Weights of a small transformer language model.
Size: 14 layers, width 160, 5 heads of 32 (1 for keys and values), 5.99M parameters.
Architecture: biases on query, key and value, capped logits.
Training: a variant of Adam for these matrices, 328M tokens, 5008 steps.
Each number is 128 + 24 x the weight over its row's rms, rounded and kept within 0 to 255. Layers, rows and columns count from 0. Numbers have three digits each. The size before them is the row's rms in percent of the matrix's.

# gate: layer 3 MLP gate, 640x160, rms 0.0968, rows 519-532, columns 0-159
# up: layer 3 MLP up, 640x160, rms 0.0934, rows 519-531, columns 0-159
# down: layer 3 MLP down (transposed), 640x160, rms 0.086, rows 519-531, columns 0-159
gate519 101:140151107143119104142137148147124142165069089140155108100128072119108159109121121141132143146120132117120108133133143121122122140136142126136159134130097153132108120106111127138117080139117099078190180113107137155152136145133104124112120098133113109125131077107108100165095154117120158137127139130138123166094131088108087104122110124159126125204150135093142097099121150109146115114192107115134120194122125166101164140155126138142101092149133079147140183103129134128151110129137128
up519 101:138069083115118122168093100084073126146130173159163120166151156131146144164121125112121136148099121104111112135128111151111139144081128114163145125072134107132156107130087084129110139141148129140104130115136115131084179123143131135097108165130113119168101148149088156130140130124172166142087151088145132102123142145178143121111110156122078124104128136178167134139126108103134135161098134132153131128117121146145104142150109150137172161126146141155156124112120135146123123185130129
down519 101:156111134085148120124116127108139141092139129155118161122155135139133159124165102152106144161134156129120113041134085178105142120184134123108089084154124142142109168143139136119113170128147116156110120153134091116091105155141131094109127158113136101126100161143119183156168116142154128136092114130137122127104169119132111158093107130100123132134107123196111142121108134146090084147137156159091134128143121131118132130142130144145161116141110180125111103124142136138183110131134088
gate520 104:127137146106084135139137153152132133173144155129088159133143140091131137111105129190095135124083126167137109121129094077123118128129164132133139141134144124131111137170161101102115116139146109126114175143148131139108147107125091128141105157048129117136117157135140142126150128140069122144147153134111158114109122147166082161114111109173132153110143166148145137092157135066137104137142122155140143087109163160129129096122159112172124132111086132174122122121102122148139140142161090
up520 105:160125140156132123133135138106085139132105114111128185118118112104108111095122116120139122125132127165136140123145106134113093158116102080127112130074146139119137060159110092125109130163127119117106142144088144155113157111106160092156100159138087113105140113129149092121076109073141138126145100128142134123063139127143107181166155141146101185142123142127135108121145144135099129105111128155102115103137120146118154106113090099155165067121142148108122128168150091109133116159101117
down520 104:139141102099136092140111127124138135130121109121101110082103155114113118130119149089136130119177134126169197130107132146143136132095148101068098110169152122138104155109121103126135122128157091119133135106137105135179160146124151106135171100117131116143081164110164141112115122129083129101095100132139113185156092125156110099114143143122160119145115116149096126166101163122173147123122087138107133166130133122130109115129109130135132146122098125119121140122124183104123208144082099
gate521 099:132119102097121091154170134146137140134107105092142097119121120128160135136119123136133111108112091127128115148162168155160130162095162114129154083173157136123161154142145121148097136172105140131141159127114067118089114161119155097117137141108072143110123101144115154144164101149157145153119141079135131106145084130110150115123104123118142141174136112120124138135148161106118098121126088145159103157105130085116099099127158127159108096126132100112177158170092111158148158146131177
up521 100:167089154154141142108097141114098159135162124144123145116128183133135118104153153123058179140109119153161150111127115118127120144123205112110138117116095111131082127157111120128124100147144112096109111090156137120123124103153117121130082147143119095101128108142181103111112152141124136174138129111114135101104137146156117142116155075111121158115134111139124127123096135112101108086140105184101135116097152200114180120117118153121140130150110132164129151144101096104102120115123124
down521 100:109108074110118113148144098143138107086150117125140152089147127144131133139128123149117104093166103116116105116130110096127123133147050136112096133124157111095158097108097158134148142120129173117167101106129142178138113132095104132136189121136126096111137116106133163152142098116132115100123095126123124124134110119089137171162166170131118115141125147111118167111142114109077148097148158085142159118146093064122105101147124069126123139149121093127127090134162155131109111135154129
gate522 105:125079142124121133108144142141169132175149150148106133146113106112126089147168130154123102148134078126131148136132126168146164098127142101161065119146138146151151096168098101090124115144156130121132138119130130090148121116145148103124128119104108120147087116154101167128120159131163120135168129151135134095133130112131141180144110097150091147169115095142175130090140149123120108122144129095149121158097133167146163098112176144072098143145110111142071150114137170105090125125128132
up522 108:109126146138122097132132137114142149126122153156123140122089146131132161136106143153149119144128104147128116174118102095159120119143135112147097145141162090161109132058097116101101132083120103151165110108129136158135105171112140133139145082168137106118143069157139092110099172135111110109118162100119135198145103157130142128140121149143188115119122103140157100147146120121139096124149097146089106131095115155087096088123175156160112127144130144131125153140112130129143129107172173
down522 108:168105122152129136158144133123131076120097121122149136106118160131088194171113128147143093153149087106140108123132121133089141097150139130152091151121109133122133183063145137126137103141105139132171159132128122156050137140128132115124130116127136125086162126139134159115108106134139176110105094169121169141134115139106122102130111112124146152122120148138162122139097101152094143145094115162091126123107163124105114111136105118137058125135113143113113095130110093087119121138154176
gate523 097:111126123185108146111116119133133126148135130137123135127159137172119118126127077135083179154145133097096124103152087098134119154094111142156119142145149119106150146129082125103125112111160092172147136139054117152132139123106107140094114134126121160130124130070107126142145114104175155172121168154145143103111130157112172147158140132104108119138091144117109100143099107155133117107123146160163090143105170125117100106143149101148097143089122147096096143128173156143108114131127174
up523 102:126136152120117090120112149163114166122088137137130135118123084119121152129137136076093113147136116124105149080133128108123070155122113112094138101146116151121119129107125114133111123134139106151112097157108091135131103141183078130123169129152126146148101114135115115109143156149153124142124133112178125130131143049152133128138139111126161160144143114173171080128169125101132141107108123132143137164106153158171105095125101125131118148139132104167172101135141075086134130114195149
down523 101:114131134104176123107127138182130133068102137159137108107143098104130118108193135092146156122139110097120107107153125131126153166122118102143086115121129142121117132125150103122177089144112164136110125130153141167105114166145123084093087102124136110088139153159113113126086116157096111130140090135120126146135124158112150169148143149169128088098111132116132114079133103159146126092114090130161097100104144176140154126164132149128093136118123147125119144105099172103097129123098160
gate524 101:128097109142131122126178147118140081104107123161148122090129108114119119165105115111094208180125132182114157157123104119115124117101183123105121132123123133159076127139110174106184132127107172155115128139138115126127129150156146130142136177130119151084165154132104116109131140131138124164109137110121115170118065140122156157149129122165144128126136093117096123085144170137146090152107135121120159123128121080151150112115078118084133142131140135155152144123136126102138103122128124
up524 102:148145112105064129129099107116113139158126105116156140150100120152077134111171118120142141100159105131125126148116138112119104160115099159095123131158095111167114105111133082083140142160126143093136150119110128137150133128086091132130124094109112119114149088103139080145101107106112152120118108059156134103136116124125106139132159110113138184180178125160184133146136111142099119141133135140122147117152107137138128183156148107105140121157105101162117147174102117145131138176112121
down524 100:113153133089189135100166111144145112127125146114121123107121076124117123128159126140134146126142176115128169109143141107100193133131136174184148120113114115130160127134160134166090101107113125160114093142207157155152110126140166127150087135140131147131138163116126155119141156106124147125118124135142166124146160096146084155100126136111107087088124119172139134122157128155115143125094069119161119103129116143121130086093108146114113133162132145139110093115107155129152128142167125
gate525 097:130143108106111101085185165123125089143132103138108109132088129136111125087118126131086162157171192104138090112113138116079161165101146141094132137084124148138100136131167167095109104111158104137153095137099097126159131148160095166140143145148145097115101116115100101101140161112103156127136118095140125136154109090142146115116078125100150129098115154136138126128129114082115086138091144147119123104135132133143099121132147130110139106160143142110079140132115128157128124168177130
up525 097:119111101147166124097118102119116148130139145171130069109137116153101119133102129133086131138156130132101128149118141151093123138123147082143130128058094137120147123148140144136117141184118136169125161140135135100107142092135146151104149150146098135113117146156120157130128142126107155119076173149131117129147097119192167155120137139107083118161147152132181100165100112104139093119116109105143126166143151144129132185146101110138130102181123153157163117131147103180137131118107110
down525 099:177151094129126108135148152151121145097186126127161144095089121149117134077087122159152091083178090093124152122121107147158102125130136081146113128137146118116138137152105120137128108114097126165083156165092149107132150123148158145092125100149117117112137096095107127122095161145106176144095087146143108116137140119162160145150126134096122135118124132124105108143135133150127143133155128111107147183149100103148135107083106134110115134109159131119142091125123146160090155074094115
gate526 106:124148100149102112077136124061171144096153164139100184137146112129126147159154148107136155154110153117149099126093125144117112132104121164128187121081133148141152132127151130129138111107143089134118174146121125131115118101146172128130175079118138138139090128137133132115114111162101092082119121148141138160141160153159145123149153152101083133118113142149137121124123145126157128207155119132138111126095141107151137106133155133113134154107125150129111108152123163122133121067143078
up526 103:147141175145129133110152153102114107130088103129149141146125120152121156112110100098111176132155152150130114111118117142111126118160158127135147113114101148128102132133112147130151099134160151110129127158147154138162085185130123151119122072132135089163110109141118139091106120109151081088114092172086138137087120130082132108134162167141116126117146187152124084153145147081128140131126112091090134176145137160118126126102170105118133144139145090127131174158109134094101110100090125
down526 103:158147142109147093128124134147120122127110132125120132097166130121113118141172187144147098138085144150055152137127168122123145129091125129143123142106102127099130148106143161112100114160209080119121127119161100143135138111086117136119121131152150143120080146109163143159184165116129129083130108111141117100122134087154109133132145123125110153141156103136138128105164094117182134132120108075121112126119096135129132157097118124163163137131108145189116156140126091121119107132160103
gate527 100:126127129122113127102110167125205111182142160089149123135128121099108138143103129100103105094146179177130142159145137108153115117158147139125167107172148150139143120149132086176160137122111133136151078176131164110162117106127150133146170107151106164142094112128120112105113149143125120156115121133164135124135140130115100145138118142113121104138138127139133125151143095149115143162113106148072164150139069130114073118116151164123118070138162107109136114148118142102134121121144089
up527 102:133132121146164117111160138162165127117097129123152107152105126145125113130130139095141182052126139138138144153083121135122120069156102168119171102144090115139129146128143129155113126125139122133176111136203175092134138134143139116103116122125128115126145097144127159126123106137130155117100153163094170145101088140109135145184090160130147107135111101140135086110136128120106089117141153152106116149140120144113154161113129168111169134126100164137116185143129131155125136078116127
down527 101:113085100121120130151133110120146104120159087120134139138110107119127139130125119153139088116105076123127166105114136159165121134116126124089130159134147148143083111120134128137140104151129105138117122090139092188124125120143125127163124134146121118178147131108176137205156123100125153116119112101147130106134138096172128116102106134104116108119109110123154160099130125211133157103136093095142085103080141145166173150143103117099102105084101112101117130155150125153157130163144131
gate528 096:115154157119137129126109116143116163116101140117125125170122120146115111107104111131097169122145106175158134106161160137099144124102147138127077124136172130156123133114114100103074159110148089122141171157113067134176130129154129131138118126145091148096164193136149133143138153139112139134144149114136122148167136112137123157122171130078122092149088152125120138121104062118152114104175151133158157112154119120121135121133187138107139125162155142156135105093129079118122119157136123
up528 094:103147085133145119133083162162105142147093144132092142118101136182151161123085104176093198133145113100115156166131146120134151125142119135116116166157123131138088102138157146091143130096110126117110114147101092145105136109163087154137163136134116135163136112117147122178118128129145136119127137125082123155137099154138094133091158145165120132130113098087156067152141160110131115129123140115124144127154119186115124150128097149129155082157125135162098106118151141120107124141147158
down528 095:139149115148140141155121129144099142177153135154140129149130126153122172141104128108145142088155116130109087155123130157145163136109149148144137144170132156133149081104143123120119147133157155104149103135159132158065111125121132114142152100127147101124124130101087088107191121113153142141145126104108170137151148132157099103130179111076118129115119123090152120108121158081194134169108158102145157128156143123167107140111085148099122121083147144139126158123124075095145119140136123
gate529 098:122187159096194080174106160129122147169089098155128107118122146150129098121149148115150091172142126117119149109107136163174104123080141111124128127152104128127107118113122126111105055116124100117135107122127143117092141087124131125157117126152132122134093165106158137123122099115145093113086144144167101105158121124153112117139131138113117084137185114118134144108134090164102131132133131141154125145144148106093130129171116113087117106132140087152110097148117107145146137183118128
up529 096:109091164126113089161128137109152151115175097097136158132096156131182142145124143141107115092162105123077117164080133132145131116141114124112119117121120134154119169122160170152135127108125131116142092087103110093129153165149093137122143120119169127123143111133171124140138147133107178148111125074136121087138074132091120094158124129169122137149124124125098133132144142106104124162145140144104122105163124121102113108128137094120139121135108126148125144193096152169148161147079083
down529 098:114133125151171095127104119104108101144139170132141129125130108159108109112073131135111114154153146126130163165123109136135111179112142138083119163139174138151146098157111109175108090124178150131165129114139128152122175131099113111142155154136138090118105179120102086144147091132129108098128138127131154095165114128151118141106084147104133118123147128103134154131111085054136126146103122130111136137115118158119123076101085138164110118100162152124135129136136143135072140158138160
gate530 099:149104140149092127149111130124110107149162147124126124064154136125128149080125120138162123122097174121099144096101099180106122095124158128120140089161144113167155118100136106135139073094076150117155093129127143109139126081109125118116141140142131125101145076104167136110141090151115156082153119123154131138122108179120128139110127118134163128087105117132126162088089127091128151085155160118146134169156147140112088132152145173156114108128100112124107150157137159143118141129132125
up530 101:144083111136160130124143158122108120116119148101165135120143119115129088188086103156147138128068097089139145162160062110144129117105141131128152113117121085152117093174147130143158090102126124109121120160105131092121146081107105123122178137115128105133079126126147075120110146172141162126147129129178133143123110108101156130083138150111135109129094170132109146142119153104095115128122106106129160163136137132163150145125163110130122111147091095126128138132096115111148098168141120
down530 101:094132113165161155138138172170136084123091130120146149160141102125137097118068149133143126181126090119125159120188145077131178079128165146178151105093085096164114168125076128133100118145147083145156151128142114126136134113113138135126118117142111158117087128110146145135101174176159139098097126134145149132104158113119153099096111147136119119094104103126099127145101128125140130087114140127116113169105103130111154147115122119130128130124122153155098103145120120145136151139133138
gate531 103:103131148107085148136102103150175115161113148151128102108115129165138117145156108106108125135140097091143153172137127158110121154084105166110091132131142123129070156154144122142101129142157111133111152089072143116125174136160126079112144120110157122091151116132118149147112115122123139128135118100135093125143163137137126159106111065136093084143110150096084128115139157141125129165151128108131126121135097106159131132082107126131104164159118165167144136143168170121126165135078145
up531 100:110142140089158136135124062168167143113107148153175146139103172099126126115140160097122187111147137141099128130125122153125140140103137143125135114120096140146139144133138108123111122140135155103108130151103102102131104109104105110112132135161086127152051134118126123085099092098146130146131126140145128178140133131144085148158159154123132099114170125125116111169105137115116151115082137090161120116117085124133170133165135083174154132129141142162121128091157126173145176134123158
down531 102:118126141113139127133121162146140122121161109105098115113135148120087159071106104144102125124126119080121167135174082116099146141155128154119126124145110133136070133131137152130152137094159117063147164127125120086087153097138114133135150136137076136115132166146071103118122129126146135142158137107148121155120094117130119141122135100132128104124102133115140121168149183087174132161151145107153126108118104167190119143137117112154136134120118099158128132127095106114176144198144126
gate532 097:174123088197106101128110089137103185122133129144095134108146153159104121140141141119091092115105168100129101136080157141175101148098143138107117111145163146125143163108087158175127140073147164165150154145150124126164141145142143130138167158115120114149124134105108149133119116122128158151137106123134153127131102099100106127134111110114096081137140171145126082135135106123132122138118133120115083151146144140171124095132121104168152140084101108115163140106135165138141106150126153